{"n_layer": 10, "d_model": 192, "n_head": 6, "n_kv_head": 6, "head_dim": 32, "d_mlp": 1152, "vocab_size": 2675, "activation": "swiglu", "norm": "rmsnorm", "norm_place": "pre", "norm_eps": 1e-06, "positions": "rope", "rope_base": 1390.0, "rope_fraction": 1.0, "qk_norm": false, "attn_scale": 0.177, "bias": "none", "tie_embeddings": false, "parallel_block": false, "init": "uniform", "init_std_qkv": 0.0361, "init_std_o": 0.0, "init_std_up": 0.0361, "init_std_down": 0.0, "optimizer": "adamw", "lr": 0.00217, "beta1": 0.9, "beta2": 0.98, "weight_decay": 0.23, "lr_head": 0.00551, "grad_clip": 2.0, "warmup_steps": 224, "schedule": "wsd", "decay_fraction": 0.428, "decay_shape": "sqrt", "final_lr_fraction": 0.0, "batch_tokens": 32768, "seq_len": 256, "doc_mask": false, "train_tokens": 132100000, "steps": 4032, "dataset": "wikipedia_en"}
Each number is 128 + 24 x the weight over its row's rms, rounded and kept within 0 to 255. Layers, rows and columns count from 0. Numbers have three digits each. The size before them is the row's rms in percent of the matrix's.

# layer 6 MLP down (transposed), 1152x192, rms 0.0757, rows 610-653, columns 144-191
099:136128199133133150108099158133114176061081121152165113109151134107150125142120104099140126138138144115091149123146124148154132134136155124113133
107:115144130107135093071173117140111118153146130129150143149121110159127105108111117153133145145142123152098072175157128124145159105095157121142106
105:139108141133135083165091128123107131118131121042114141122137109141114133165140159119137120111142103105122101151137118142126137077101160146112123
101:132143158160120113110110150105142138151131111156118110124156072127065060071148144139154148155137088144123066149120128139081156169112124150108159
104:101084108176122129114119133080161159109114188155146113148133122132140158143139132085134157159162121115132135081135164093121138119160136155123117
102:110119109137132088138123086164114138072141109160130138171160157137122081152129136105122132118133105103100137178076143094125124118132101147100113
104:123149155118109127135075079089142157145102129143147137149141116117114100149095062136140070116153111112082117135119116119151148143093108145159126
104:134177125100161076098131160118109111097162145126167122119135172117145124120135103159139102144137140129114119145118125128143107094113125106103149
102:125154168149146130136112139098114117157158185102093138116126182123097146140116145173099131146096126126102108124117085111115147135129068147123108
103:094151105164142168125130131155120148076154127147107114135156158129155137117135128171142118112135118117099115111101152176104105102158114144179153
101:133182181128141124100110111114077147131142136169165137097108125117113120120161156073108130129156129114117104129101100143153148105142132148133147
100:150114124132120113104087177125141140069142150138118145098146145131138109147137135147122142117131095118111114160097145103144156124114130117150111
101:171118117175108107089129042128157172124130117133115083091164132107116121089063126094104115146089141159139123134144165145106108123158115149161185
094:159101143129111122122145173115164090147125084134065183130118104085138128122157129142111134127104147138116232104122125119147168117098127146090156
094:170110140079142119135119125121124181136135168139107114158157125128096169117123122126121120165123140144132148112118077132142135090139134113117125
100:128114081058126085097140098124116141136135115082131178121119120146118159150100092104152081098153115123112146124146121115127119125115132110125124
106:107096136123148162119175138134116124132076093122140101080127129117102127138138128171121131121099079100118158111092185146092151116174122159156101
103:099135151110100084144106083138088101117152169102120148107160147133113122158113095120126124148130153148150077155099110159112132149146100088111111
102:158108172170146118123108163145181110079160141170103158153131131113140096084102142153093152148114105160135141115118148142129136178145126135127126
106:116125132174149136137097134135111156155156097084122140113156108092103086085109094117078111148131164116142086146131125162125111099146121141168109
091:144164111087148114127147131085151113139147132076139159123129120130164171113106108140126166082132127130142120114096167136135125102174119135128135
098:138154179129095129161129122124087113140106123109117144131169145133121151154093165099127114097164126115141102134169135110105163138112100124122144
091:116168178079121141141140127120113100117122125099133168162128127113186158132113128146123117094124122106174117163115113122163120143146113103132148
092:142107170097120090111145173144136128129132128163104081119145131122151139151178147114158112131090103120101135159151136137107114107132148113099149
099:122157146153118153107148103113150098105153110123134161139127117114083157127113116103172156107112118118109110108186098116122089147147105170133140
108:106116160118143181128148144183124164153168130188116104108114151156117112106136115100125164153147115159148173130143150107098161091106130086100120
091:109129122140109153162129117195140134133086117120112126150153123183084100137145140131160126135153095155123125109170133152103142155128066126145148
100:169176109144139129089089140137115166106135153141109104156134139075093092130173112137106138144138126099115073092151147154118121131143093125147118
106:116134123145153125127102169091164125090112127150125138112123105092116110118113113097136088155117112082194163151174136155093124136110153113072128
098:142099096138146135172092127099046137088107175118138162139110143130102182133108098138122137108113124126130132137088129157170144131127138082150137
090:097170137107114148127115117080142167149131128115147149119152120137098085079101146123096148129114110093136157138145125155109103119144112127099161
092:128084106118134145114140177088141155124085154102145119126155108082159222114098126122107155090120136135160169128171089125124106140153094101115170
090:147116133084161113121087114135129145100130096135167128147114162150173101140130108096097130180123134123137117131157134116162143145125132111132125
095:147137127167118123181146160109141116094073112120123177115085102119124126105088131119082105140100110152151167135111115187070122141160167139082082
102:107112178189152105128131092127126105150126116137146076112156135159129121147128137121179134125101063128124051172110133109171118112111116125128150
096:137117109158127112106134107124167139158095131160111096170119130134095123152144179157112111140110154134114127156120101087101134100126118119149157
096:116145147098138162091137118147140171089102116162117151084127142082123115122113115120116113124135116110145120129086127136122153128091109125151163
091:131123151142123143072131150131138106134086097146136150129161121142112105077086120130083187125097136151139138125137123113158137108104102130154126
098:129103118140121149122130143097126133108118126130165163128127147135135122130135169117130133143136165156183157109187148133100129084136133118159118
099:129131117107097117116124128155118119117070107162138141135102116120157174118136082132071121103188141143140173121121107148109132112157146108143136
098:170130127112154103133157127101078156127106114141159146160138160112155147145154135142125116118103116164137117156093092149097107150070097136078105
097:112133115169156138120116123130122106127101118139109093128116137148111118145143057133144101110112143145101096082118106117178129161127136086155111
104:137139145111090156148155107162101112120119132131143130143087101144118144170122130120100169160157160161103150145133109168126075135177178112106109
095:117148123095167131112140130167132148131121125146138105092143155102159119108084148085125144138089101131152092130112115128105129143136083141129132
# layer 6 MLP gate, 1152x192, rms 0.082, rows 611-654, columns 144-191
102:107129115113128136145127117124153089130158142120152163101067107121151120110112150136128120135073141113157136145125134119102110145089154150132147
104:181158159145132116133163112159157125109122164121173149149118090163177143189151124114147177115130135151103129145113129144101127093097132131149130
102:124142169121151134160114124126156126143130175124105111148118127151153117151101104098150122149099135135135161135121103105136132123126153151141100
109:120096163106139107104090142142144117155140092141145125141071114151142087132128129107073047167132104123145089134074158116125140123165115137136168
095:129121097159128120111113107159123123134118146128147128127094164163163121126136084097130197092112156146207132164119118128150140160124134138110204
101:131083108094141127120145127130073160123096116126129111133121114106125084079085160159127139117165156119143138119079181107072137137101098132131112
104:129115137139114139141138099136140145104105129092120141132110134151107099122114123088116137127146179114179103125142079109096125130121174138116136
102:135132158124141155102167125164153159122140150119107091120117106083131159134080181135180163122130099136147148101107125163077121186118115119131174
096:109106173142148154107124121104185128135075135145143104159090140112118099116049154103186149118144093142166112119109139111127136161141144178129140
096:112108135107112119112109148094099128123136131082094130144138096162096137136174128146104086119111130182118126111164170109142155127110115132128129
100:127137121107136068137124130111106160150175161083144130172141101094086170145114128116157130113168088132091127143135122156153126183144151132096109
100:148131139129174131093123125158098193141120128069111176093139113115118158150136126134101088141125158117141152109148128105157139105113099096069065
107:114147153114109147103102150106135175101118151119110120124072164137148095152156148123100121143088162156160119110135122113109133122132117125126111
091:124150124088128111137101132115104133114139167155106154130133121139165121154138096177108123107087157132108111144138109133163134134173130111116129
100:118129122154131131113133183134132118142126130154132146113103114120141147087121107113153097083144091129105141141115119120144120142153137117113114
103:122126151158098106093093126113079133111134117093133131162137115151129128159126105123124117146121141076122123118155126162137118123133111098146109
106:113110097118146136098108151187103169104111103161171143190149126129164134169176122132121120153147157118122104144129108134139122114177111143150132
100:132154092099078115131136096116156154118122128123144116158098118103121154207109124146105113133124146135095135114090089115135152159123125132159127
102:096139148132096064113082111153135129120089138124120117160100183122153145153129146108137132149121097130057124069130116128133146095150099111123083
087:134134069104125138108138108170186151127126118136155108084119093130133166150157053145075130120108115123133117128112129129140137097138103123162087
100:135155155093154128182074099118144166124123141131127164074123169116124142122109131140130105131105140127103143119079141129108125157138121094084132
091:135114103166152127158100107123123133162103078094087099126103128096143149099127116121136150136158097121143133107117130111117145136174124103108123
089:121131124061133147126147150113125123080085105149161089139147138094124124090119094107125096147130115114186115169116118118101143197126091113116164
102:118086084169115158144085138081132134123125146128111124099085136116113173158076157172132112110130108149125107122117149158090155134162083151126137
110:137119124083135059162128108103104132114109117121170141133145113122137137166134166124129128091140129100107104124124121134144124163154119170139104
090:150079119092157148125106149138093165169132108133196123103128084148124162122160085146113112146096132135089102153145130109098094128170106118107107
099:182106132130124165114153149148108148145098135140112138124161096153089161160136157142109133085140148103167094137097128131124128124143132127130135
106:118162130105104114123147122126124133156126142133070133121132109120139133120122185115104154101109121123184120150093112113143102108093150106124167
102:119156116082080131146122102103164124139132159108093130115124130127127156138147123098116085113137122129171097109123103100138116125143137105150128
087:118176119097112045133104059129084093115112117176149130174091145152139156126162134128066113139114106113112124147150119131166082095070127120104112
086:117118107121118133142098083170129155094105121116155177138158182124122151156134114151120118113151167188168105113127084130133106165134118127165136
093:109139137068115111121095100103132146125083155095127116144111140121128140116143136128156100121129131157155122153111123085146073133139104140074103
098:143099101171153136129088074164131113122099120144148154162187137113162093179109127138115110153134132122122136132146138095135146128110151148099123
102:120138117145147153144063117113098105149135106187185099135132098111119121130105132150144114166144161137102143127157120102129128151133128088136114
094:114128156071143125139084131123133173126119148105160132148103129104093126141117133129110147115134134123109162125110156148125133127120102153136159
096:128138135130132131152140113114147087111118120118105098126134133165136110091088107131119121083140142132119120170106144140120071136120139153092151
094:103144112113165131109121120147165125178074082129156130152135133177171154183120114119110146111106160134169140112159148110115092142127130119107108
094:153140121108132095118148115144115144146132154106108121160139109145114105112095109147112156159146136159103127137101203128151113147110123103118124
092:146122155111121110136124138123169121124080071142156129123109106165138113124116124118123140128128087183148139105104123106156173103132124098101118
096:149143095157141057146141132107095138136085135101131118136142113148144177126094116136123132124166095114148097117125134167117103100111127112102130
096:140154133152135108117107119110143172161137138155079113157113136127140178117101103116141146114140131145117163144104118108126154149149150094085163
104:131103136137182079113066144139142098111101080137113108130171151147160142134098110184121136148103119120147125101149095104149129116103144137108155
092:134097141123157164107108144112142130142121140140145159107125128073149150147142124106129112151137122103147130144122117146115144136118133156125110
095:103138081045093137118131120186146094128145111171139138134089109158155140116138156086130111113132139131116152143113151101151168135148108133124154
# layer 6 MLP up, 1152x192, rms 0.0775, rows 611-654, columns 144-191
108:160098139175143124190077128135142090082125092160128153104131134151164130092176131154096146126140131096152121132119093154161120095131147131113149
105:099109136126136122165086119144151140102152126154191132181063143117115133092122114128124102176102095112113096100141136108102136156160089123091121
104:090106140148155101119159134135125130126112112172113135104123146130102111113161098160164114117161120083116107157155169154137119164121089119131190
105:123098129135149132124166114124157100109138165156162132120127132088133092105143128174137114097114110155101157145117156136100128141122189137113078
101:149130146053115138125143148141152131100089141091133046121075127146102157087130077096124168143119121129183118125131105117137136157113126089127108
101:120138119136083101110084145138111114142156156101155099139188129147148176096121131123174115137144117126106141085099167153153134113150092113098127
104:170143112127129157050123157096117128118143109126160110147109128130189150119110093163111135137125110100071137132147121150114139138096136155146159
101:128105138129174119154127076138146128110112064124135129140123114104164125132141140136157109145145098125166129162118127133119112119131139126122143
103:140124147160111126106144136091164120103157137135106099090114119158175190119119134156122110109105105129138115118137129108103143118106121112142111
099:125096126108116140119130070148129081132160113111111139145113095094137163157138127119115165152165124178110135121151141157120121141104156129106089
100:131103141169169141099122152147141152155141139121108109101145156125088184116193155122125147177147134140115131163127102142135125104093157163057133
103:160097130151113112123139159120119131133098146168093088139110137128115129109087089100123129137152112112121146123096143121158105141121074113126149
099:120152137135115164126125131171137164151156148084114172095128137125114137144160090119133097149105148137106150134105166123113187163111107129168135
090:169148130087110131159133123075157167134136133124097071106104078145122173111118149092142142134111142165074098112154120114160144145143127156128145
101:155113098136119125169174106137102124143132125127104150150119135115149128148158157143104140108117160144103144166133119155168153149108109122138103
106:129151150161117126151108147104111146123122131105115117135145136118104133189133146102133121145109125127125138147159121130127059126143121120108159
100:145154140127121126150101093110120108125148167129078202158099127160141138084129112160116135176145108143128126139112103135112158167144123139123147
104:127159136128142162127114176123117141120166127137127123077140119109120137110161083109110124108112116144121119102119170163137159128153128097119141
104:179096156177107090104104144143087168095111092145136159168099171095132088135123102149126167160149096143132102136115138129104132088093099149139143
088:114126150143136129138151136099121122168136150088084101124114110149087137123112140119111108167171125133168103179112149130146122136111116120079153
098:136133116150155114166169134143125154093161110112118148101114076147150136104150110110132117118144072163090107139094090134154165130120154104158138
091:104118145108172147079131119124098118142106156135134150098155156124117123123155167144091092114096116097141131116105114128159118078147137120120117
089:121167108119154151096145106108106151126154091151101101157147129127176154155120141108132124129140170086154119146108169148129129114146094117152149
099:150146156145149145119125128101130086138099133138104133175161181126167127114173124111120118127143109125126079168103172159126103139175119155094118
113:100119149148127127113186099146136140115141116170165076173132128155114144097106109142141114075101159111156106138147158129154119120100183127125122
092:123139088099140136189103155111114159136137122136134084139153124118131114151099115085181137113068104146125118124168112114132121125125129157105134
098:149151151157135121102132143130096130136150118138153171103105085150177115117125120135128120121129130128080140102126135118132145113140150105121118
106:116096103073124133103096149134112103103151131150142104145106158100088143140139132150123124151147136129106150140111185127112157170143100124101127
098:147135123108133174105078121137078173162141171140127117101153133140114131149117148119167158118126104108143123101120134108110119144087143166141111
091:132103148108125153127074145127122122110161129129166104170132113120156142114119097075130100152159121071134145120134130073129111134127083139106155
090:141122103113148180121116138108184119140138163094106133142180149073165097131133126125148105101122107155141125129180109138147123153141125144122148
090:127132159133159112102168134147143119102129088129148159181121117134162114107120152092111157089122158101128113127128121163160170122152130140151175
098:084128084158101137130105131158140107158096151159139102132166100153148137119115143116134143111146125128140134114144116096133073087149089144091126
104:080117106140138101062121168121141150176117113145144162107106135132146103130137144124127110112135092142154111123132141133103116121137150114136097
094:116117114120136163153148164107117136117122155156110119156122117111115110154114078124120147124093150122112147145166108111156147153124136094143142
099:108096133153127133122124168123182157135172121149118097143135130138103114122110111097133149123156116103144145132132135131093137105151168124129158
091:138145118113110139150109102147177141150097097125121153139136125149112130117091106154107098114119091109143139111089104111126123129117116120131139
098:139112071139116141090145128139132155139135147121106093116087123145132139107117128128100164133135099128161132089118145152095146105113126145127105
097:124132124117161157108176123122086129128128124147162110121131134140140151066088189129173118146126112077152113134142104152090110138129105142093133
095:153105150109174156164107122097181144127124144207134147123118115156077146175157118098107051090156133127152112125142136140117126123165132110102084
096:142130127118099103127116086109108132156137100153146143145129158109148130149120112135124136160135064130114128123099114129132169132104165084145130
101:176118113075061126125135130116090131142089139148155075134131137077149116108107114090120116120135103125104146111139132092105150173132148118133128
095:129127139117096100133116157098176121094074125141156165124129135114122125140131146108136143116114103131159136089115129127147143136105145071142142
096:107115200081119106111142151112133091135127132121121126127119096092153132113137154122155132159130129125108094175093100165154154151088129120105131